Weights of a small GPT-style language model, trained from scratch on English Wikipedia.
Size: 17 layers, width 384, 12 heads of 32, MLP 512 GeGLU, 32.4M parameters.
Each number is 128 + 32 x the weight over the matrix's rms, rounded and kept within 0 to 255. Layers, rows and columns count from 0. Numbers have three digits each.

# layer 10 MLP gate, 512x384, rms 0.0753, rows 453-464, columns 192-383
141159104138083165190129118069062069082134042115097127130140083120189156088192160110163071111119159140158206120116103085122152075073133191159170119125141135122159164128132169138188141065166104124105139019139107161120118120142094088129119126139081153150127126117106044133120117117182093086077104183132143141119158197141080136148110177122138102135128152131163213148156134146107109146123118114187138162107152114146196071111071076144117153123132133182134152115089137153144117065147093222140152180101149176114135077174108159187103164117117096116091181101083120104101156115075102165
166107198103121162145147170135093112205122116198128112121123131120115139119168144146103125172049159138103074184143103149129130173147173132192125150102153183119099145092130077161106112141138113126146163050120100156131145085112136119107151157134119163173097131203122085165111124119129117134177110107165110158129156119000185152110145153138175146100163163130125142146164119159113119131096127170085091153096147141119123116149132165124163208103108058145104162139067101125075143136115098116127104091104126188126097131090182165152166093089092099145138152112156091099118110129167124099
109133154145151148070100097094157149153150126137091176144122129179136106099155140104090136109119140105184158138122102115113155142154091159110129089092148138132103136144136114132104148167149130146129113124071131099135152105111153095149131093112116153147150062170098166166122119140110160124162069069151154144104082057139109114155113115117121124134117173133096163205106151133138133126194126110147186115107153131110107117078160073118187112136151150123109175136086142136156105134132222164142110183196126104118104067135131110166148149159087132113164068151101109138166092141158103149
145134139135075096119120134131100097071238111133140147098117096126125205085117156166140102092078116168140096130130126130095153118151086125177117099149153169147143126142154119157166107140123089161120137112084098134089107174170107102134183098189105130099132179097078118152122072110131122127146116141142093128150114196116153086066070103104134145099125084162069115158109104121122114148097141092159149160134169096188115154155118130081132109123164051101103215161092179214105073141112147156111130164110094167192077121144186169115080151099081108094148114130166113117099102106138175185
137189108118112166128147128134121186142101167143103153127126185169075072130138123121131048157135143143119120132139115097139116173091134136109105063181113098170128140127089058163161150160125107164078175080114171074139160129170157111147161151137160102114126105111085124126133141074102128157153137109115145163135050110092082111091167176159115098093119147111096142196116083135125159139092115128089113195129154116148110172096113092115204123108090156118114168125156142129142078133140187153158118191131082172121106102119143149163138136115099148075111096089092123120104035147149084126
174101157062102153150202091117133114119137131183102198099065110113131124191055121137102101158177132118123161087178136103101133072106120095093122152153176107034078173128155136153173127139123138112108155082190121155131072120125094171165199141108092128140125145154118104165061124161087187132141123108109127146102172145060134080095181100065114129158106077103099074104107179097110107111120130117107109086094107112089083183117185150089113082098123094110157101168178160131108079120159136123134141127155110155140169177106157123094139186135162226174146177099129138114131107135121138151
113126177137127058198117118151139099101120116115142155142146092048109142140177162102159090126147139117152155163156115137128097157105155151137141094169149167126095156094137138136161087153113118103117114137196154094109143117143139093169094163128073132194185145087074109170161137105161116124104182110142159136121130104089135161164116120109156173166077125206115198198156081115159157193152148054141121136132192175134129192147077087111121098077127154079150141088184184119101056126102144078151153162109112097057122095169087098074089141186155189061069151118154077131101191084130150098
148223127150105119123150155122133144098160123124124171171127136063174158127122161125156106127114162137122161138169105126174121105160144123116050112112149143138158125128181149098119146157102111176000112176103139057083157087149146144096146168107106094083174117112086078129096194063120149140053150172126138174129070174089103100163173136080150142115129153109138110127100041136099126144162143154192123069115125086113131113142131079142125112133140157147141187099103150094108143111081162084121200154108065161110130128066119149123139187082124133143139123094125084156158136109141153190
187142137154143161153108142111072147119141140147119109165112104116155135143107116123182171164128184133156062150077158114083142098073072082076174120115057165108136047112118133179134120092123114147169157137169196172121097108120140148133166113137104113135095112129137155093232099184158077159157099141136170187137114147127106135075149149105093117203154156160141105150102116129157098094114149071170159143131134116072117127169145170112146209123131181148175073012149123165202148138092139137150166083143092131132172157114133108146115182111126110141151104160093150108112145144151069083
047104113123104141161102140094151174120166090124133164088117077133087152132138132131104125186178136098163114098110185128119132151161136134210100131069058102126111089116142141140166196148107105099142140161192137125117146135093131135063157132138153107164125116145092158093095093130142100173131202146132217121087131106163108120063111065138133104140150129133140137136160147123077138117133093112158077152128104167149130110160128122119170145112170120133083092070109147120162128097103143132110105119128166187112099146175131152129141092076085156139077089099182078168048153172090093138
111105159149139174100172128170127162130197142021122125146160143101149079151149129098126113162090164136121102135128126121148159107195089139163120110107160076083156083190162124121142099170093145174135141118148093133086146134126158144166109152127141049111097120153150121150166109107138147117102150110162137087117151159150116070116151096169121072150175121143177123127091121080110137138102128136153176114152164125125117116085127094126183143114130120105102148159125124132142118196070151140134152106139126122091168141067126109100140075118112099138247090092116223197122165153146133089
190147113091150110087140092151100103122085113076117060111097109140135099080151120133105127086071085135071098108109113137123131120140112126109170126165137095093104125092156155115179172117139136174164134119104120103095130092144091103153167149157128046101165143095142105119119119100204154108141180084120110104106135146136148156102122113112106087143126092135169137160112113153124198143117124147086097127157109156117109085123106114152094077142113070106205115175122083090118122169160129142111198177128137110134136141132109137110102110092138110123149085196091080153134210124096087124
# layer 10 MLP up, 512x384, rms 0.0798, rows 453-463, columns 192-383
085069161155144183151072131123130085121175048138097119109122125125178123074146122137147159118094099123107130153096100173151075127124188120115095169065186140106160198195113158130137099114152125170150162147095139126091077102131237151177144163171137128117168074080169110091133137138151139130119166159128116174098138141133101086162145105086124125057164120090120121171195171122136134133158130145198147061129145122104150115142071122098089175100157140155127139120137144127103127065132119195148087212136145135109128105135184110142209137073132137093131126085149105149127130176118136176
140127156156187106122137141166127157138176133077107140129081186136141134156080138158126156118078182108138151149140117135072145134115103130115138092154159187111092096101056099151103155075175153104179130163160111200118116187110144158189172090145118115168130126120072080105135127093085122146046129172103181121127183139167170118147165113104142159157161058113083157151115169123152084140093121157165133096156100139132185220112120115176169095147189150129096156081155097037109122107102108086123117155129172079150053148120107127143093169116074109178151103124157105133117126171149088103
148140085139089113116108133090114138124107097126108081079121158099119133111117160112166131247134133227147086105104110195181105125085111069137111098109111181104172121082132139134155115143119125074120127079086124149131071098127071159046169172172096118059109144125110075066111163187150159131159161121062129187099189150132134130112181149134105138134175128125134160077146049124114149125113131110144149162182141106127141125124149140136109085113164122163141103071118067168148148126125084115131096133104110113146111181098123140118127097122095173135119126147147129072062126115164097095
113092058132110127084143128099179077106106106122154169142143150106133070126094172108171161133135081119119154100133123142139105143092167159154118135088163151105152128065170104127076126119132131173119125086168158128120167128115100166129109130040151150089184093147136141109133151120100132135153137042085137097184114131133080140173051101147147108147142166071137132127115133145166167161154074112098174138136091113150129146070127133092098128139114101130074111150070135141061133133116139145174168131149074186108184085109134134120136146133103157174119101183090160130121140153160141165
184078101139171145112145105142107118128119162111130114125190101146094151148120168146080152160194091141116119077112155122112108134110103108107147125138192200122142082134149157077120199060151195168145161100143146121138107099050185131160167102151167118155136062159211188129121133133128141117181144123193069128133122139107105137123113120160123162136097166143144168113118095182117078058092155116098137153125206120123131130168065042142201207171110098106101093142086106129146118071148133164185146145147165183138139172111154163160145089172128189131067096094184047143104125166037166161
156073153139146195151111093140107141132115118157092134126118062175124128087133132151087084123128129133105155092066175099163142140130136127152160141080143100097146101097103111169124191111142069135133140174131161141135103111146167088131137247174098187124151123166117092103095161132129093106105116135143093087134167170182119083157064195114134136090112157151157094067106156084172148077093163143120130160120119149122125116173121108132154159124046133164129147186106081093174132139158107120120167075115119159155144120115166107135137166188132137114168102019125110131116113125095094136
144146113108116171074140113142180069096140153129105133109161131106157194133116212141151119129169158109152125164169138138128141139116131170124072127097132140148161167084075150114134081195189162130161066104137125144134141121098122132139098201146140080113096163088123127120142077090125213093090183109142156150222134123200106141073114203110087115093109090127162162144132079144085125070099115116102092117180121173110127143068140094147130180107165148101095112084080101174192120115125112167075147112132098080092135134147112172134071098191095184156115148166129060110137128123144127175
163131152115119086163112184144120138134111136152142121130112126124157165082151133092128142073118130098121071033126200135130095156161154127133128135175130109172162127116099158076168150149099095170178123075129157154125154119142095144109112087120104163150129123185084149115149157118112182174106111120173106113184115122152155128144132085211156094131163147143095126134186166124063152137176132121130108130079128162094155098116164122154098161124189134145108190124170085096157088111096133135122156139099113164141218079147123140148099176105154135126165143146161143092126099160100157152
094086085095154145129156125139109170150105145187080086177122106183109189101185110120148106124097084113089162077187126126187167135217226130052127170077133130135099182114214177099132092103157130088135179140133093074185129097076160121132144124166166171156136089113132112157128062114147147082142165108091144103149134141109085123116073067166167170146100113131180159068101154195121156144041140131111097117130088144164131119137166088111098096132161081085109122158137099118084120162151122126079069146168113098130124151131086160155137095155107115130105152130159124101083113165106141163
102132148114113127096105101135098131133150159129144112190156158138119134112077139104198136097166107096154129104041138117113103134125128106158152103145164135143059126079109117107127092096116154128100081091103147075118100163182149131159107107110114121108106157142084126074161158065106136070130125126120148146134155141106211164098173139164141166152155125144164076110093121126149106107112122095132151187172094153113153183099139190143145152078192117149112160101101110157070162139087070177138138188123152084102144151134105144032139089179150149146190149226131148109155186146136123159
123131125107147092142107203152094127155117138198135157176084143124135155146149134129132153127189130139145145143168089134155090055085175115093176096123128155132131140130112099147155120136100111105056085152098065192118123117145080111120187095107142246142174108113108067129082157104107097097184151117146088183077119162107113127148129139128140127144141118118060127123155133147155143064146106174115092120141072089119138140149145107116088079146072104167136144092153129164111093101190120169143093170106152067153166122149152096112153170108140140118098102135132152135068126150135149111
# layer 10 MLP down (transposed), 512x384, rms 0.0611, rows 453-463, columns 192-383
126117088152129115119173092109111105107136164123137113115135169116103137144103120125060124168147104145141096128164158087072109141251050144125130170176079142144097067126143083150120079122122138135114120140118156151108119131076121078103107142084123061081109163075117104152120179119142117164120181071190167101123181134149147134131129187119175135164153122149137132108104085093093152089145163133133122179142083170122149129143159159124077124158129103156113127141105117107091056124069146082147186120154138126129146132115147121108116117172076142153150142151116064083238142100091171113
085141109124057129104082096147145098134162144180171156127129108115098061179158082162201143129153146165105120155090116091150096128213179140054149102121139143181068119188099080124103135170088117115119168131169088167108134135132136118167159133139132095106132122208173117140147168147125147067177112116145131111159127184156138106130139168162159147131097112159133152083102126104182184093161132133129096058138118113156167187139166128114066154128163127097114093060087136132113143154115124111110141119094159128148158175127133144129132064161173147090139188129142128122152123067091129055
092162148069099159102102094074125187105123149196174152133072092121119190082103162198115130068160130119147105163170090133132068107069123188150180161093107140052120145138159093135095191086170151162153120136132153168142112155130155113176113090150158176136122125155144116171152106097128086135170173093112140152166125090129162158173077158085170143129087111174156127176118194133115117170161139126155189120097131124158116175134156090112183109124104116150136140090145163094147200133150121117112072167183080066133150131143047059140166184153084061112158112119120113133097129171120093109
071155124138196200137146153146186106139195126065121137113139135101122115178175144082134148133109193093105147118140182124126205184006061095117169175127126116127125108095146108084111114151159142124080112112141143134166108168126140180088147113115188108123084081140142084136106132099092163082143126119143116175095155165073121135084155116125105132111154158124164107131143148114161163149142129127115147128126141148160183124103070107099144087101161135104122165104134144127151088133125109180169125100088203127100171097184131149112145100108113106192094211104129184161172126073172123098
084085224206150091075113165175127146146075103057081085128176109166182111118177169186098127128159130142059187201113142139126140142109224107145133149157132130119091150053125109131100128169102179132158081136131120174125130125102107175119128060199115097095127133154161168155137115114057095108119117051132125128110090154146153128115130083125088136117109117081134137069150025140164120099132115096099115110152115150156075066152134102073177077148152120146173101173155131133117175086115163096078085154191171111120064143068117155120102077130121085094060131194121086121122180118124093080
099129123194144114144101059122176141144176127114131124038168094170139096116140065074147133165160173131149152105147096111113131126115123151081132181154155097061180158076142163108067138079143123132071096127132123180066078196038119195058128127133090130168137192117229209151117130190204221132153143143133106126096251123069134105067128138079099076088098143123122118099147138064137136069109116154116104137123171159091116168040154156121200060105152134125201047077151091187101106113090138153163137107128106127075137120175133133230163165133175208150176146113133117125117140172140081112
140116129111158123189143115150107115097109099118104128110123159168143182151125104128083158113096147133188087085153104115113117133141139126114147141086141120080172071145116115127140145088089176185126175077145125134121156143104086103101106071085088205140134113165110160175142139158162149153224104154118045120130139105122121084113139052125102091136110118100114104113099163094094165117087084127114122152116127128145110138096062211139133068122101183144159141146147112099062140144134137149101111110139108111125142175071138133134167123143126155140163175135171169070146148100122105164
190129116144110106133138169160138083149144121127132172094110108122038145140118119146057165119100137134085140128147145144098090103251164131119128165086120144121123123143122155139106106119147078107122150103140071105157123201118144132162121136179108116123148175110144118085151118144178110088150121160151076124104120080152067162138090110242085123141130102155095118184150166105122074087096138150098153114145144160090146129077128073188174102183119137115120131076088186157115223155102190129122140129125174136152125157166060133103123079107124137138175130231101111149125144107136104119
135117129194144108134116109104135107130161160126108123135126117098181183127113133142114142123091162109128110108137140110131147115078105108092162139132130180112156100090119111138142143104150176095105151170096155125121148089158149134131157074148174107188074134123149122038193142147129146108100138135174131185165120169143148167080126166120138183137070168143130138118159137129157114076158091075153141118144169122131084153134120140097121165136137116135160132069101121107140121112121137122111132103115128069126191150123123121101120162119095101090095118132106092088146162117132117126
154111155116162133195139183128051211203162133093128182168146162169100175107123124195148096123145107102132151083182171067109125131108085130077121182119096077138149108130099109094124076110113136075141183166164100135125142139122123124096147125134140125153147063152072191118099163133153162161083125123161110161136161084134157121090145143129135180056073203112148113141166112074150103117110116192153113167101072108082098086143114160055143104208069140117138175082129067134092092066094158099068116108131142147137123132121173101179098129140164166171059063101154181113129143067100209119
144153106086113135096141106143143141126148144072124187110152176102116114117111150153104106084135151126121129103094159127113122156093122132095091150122145160149116107135071140130046143085141140114144154135163185049173141162083149146126133163133104135115091106154166202112111133129016084200084083107163150133117128114188093096124091103130115105148057149099017097121081139094154136135073157152104102128139130187137134109168119175133165146138145090068113189128098134094163108146171101121223147157151094149115086099142110146213119106133136163088145154077120076162134075157093107126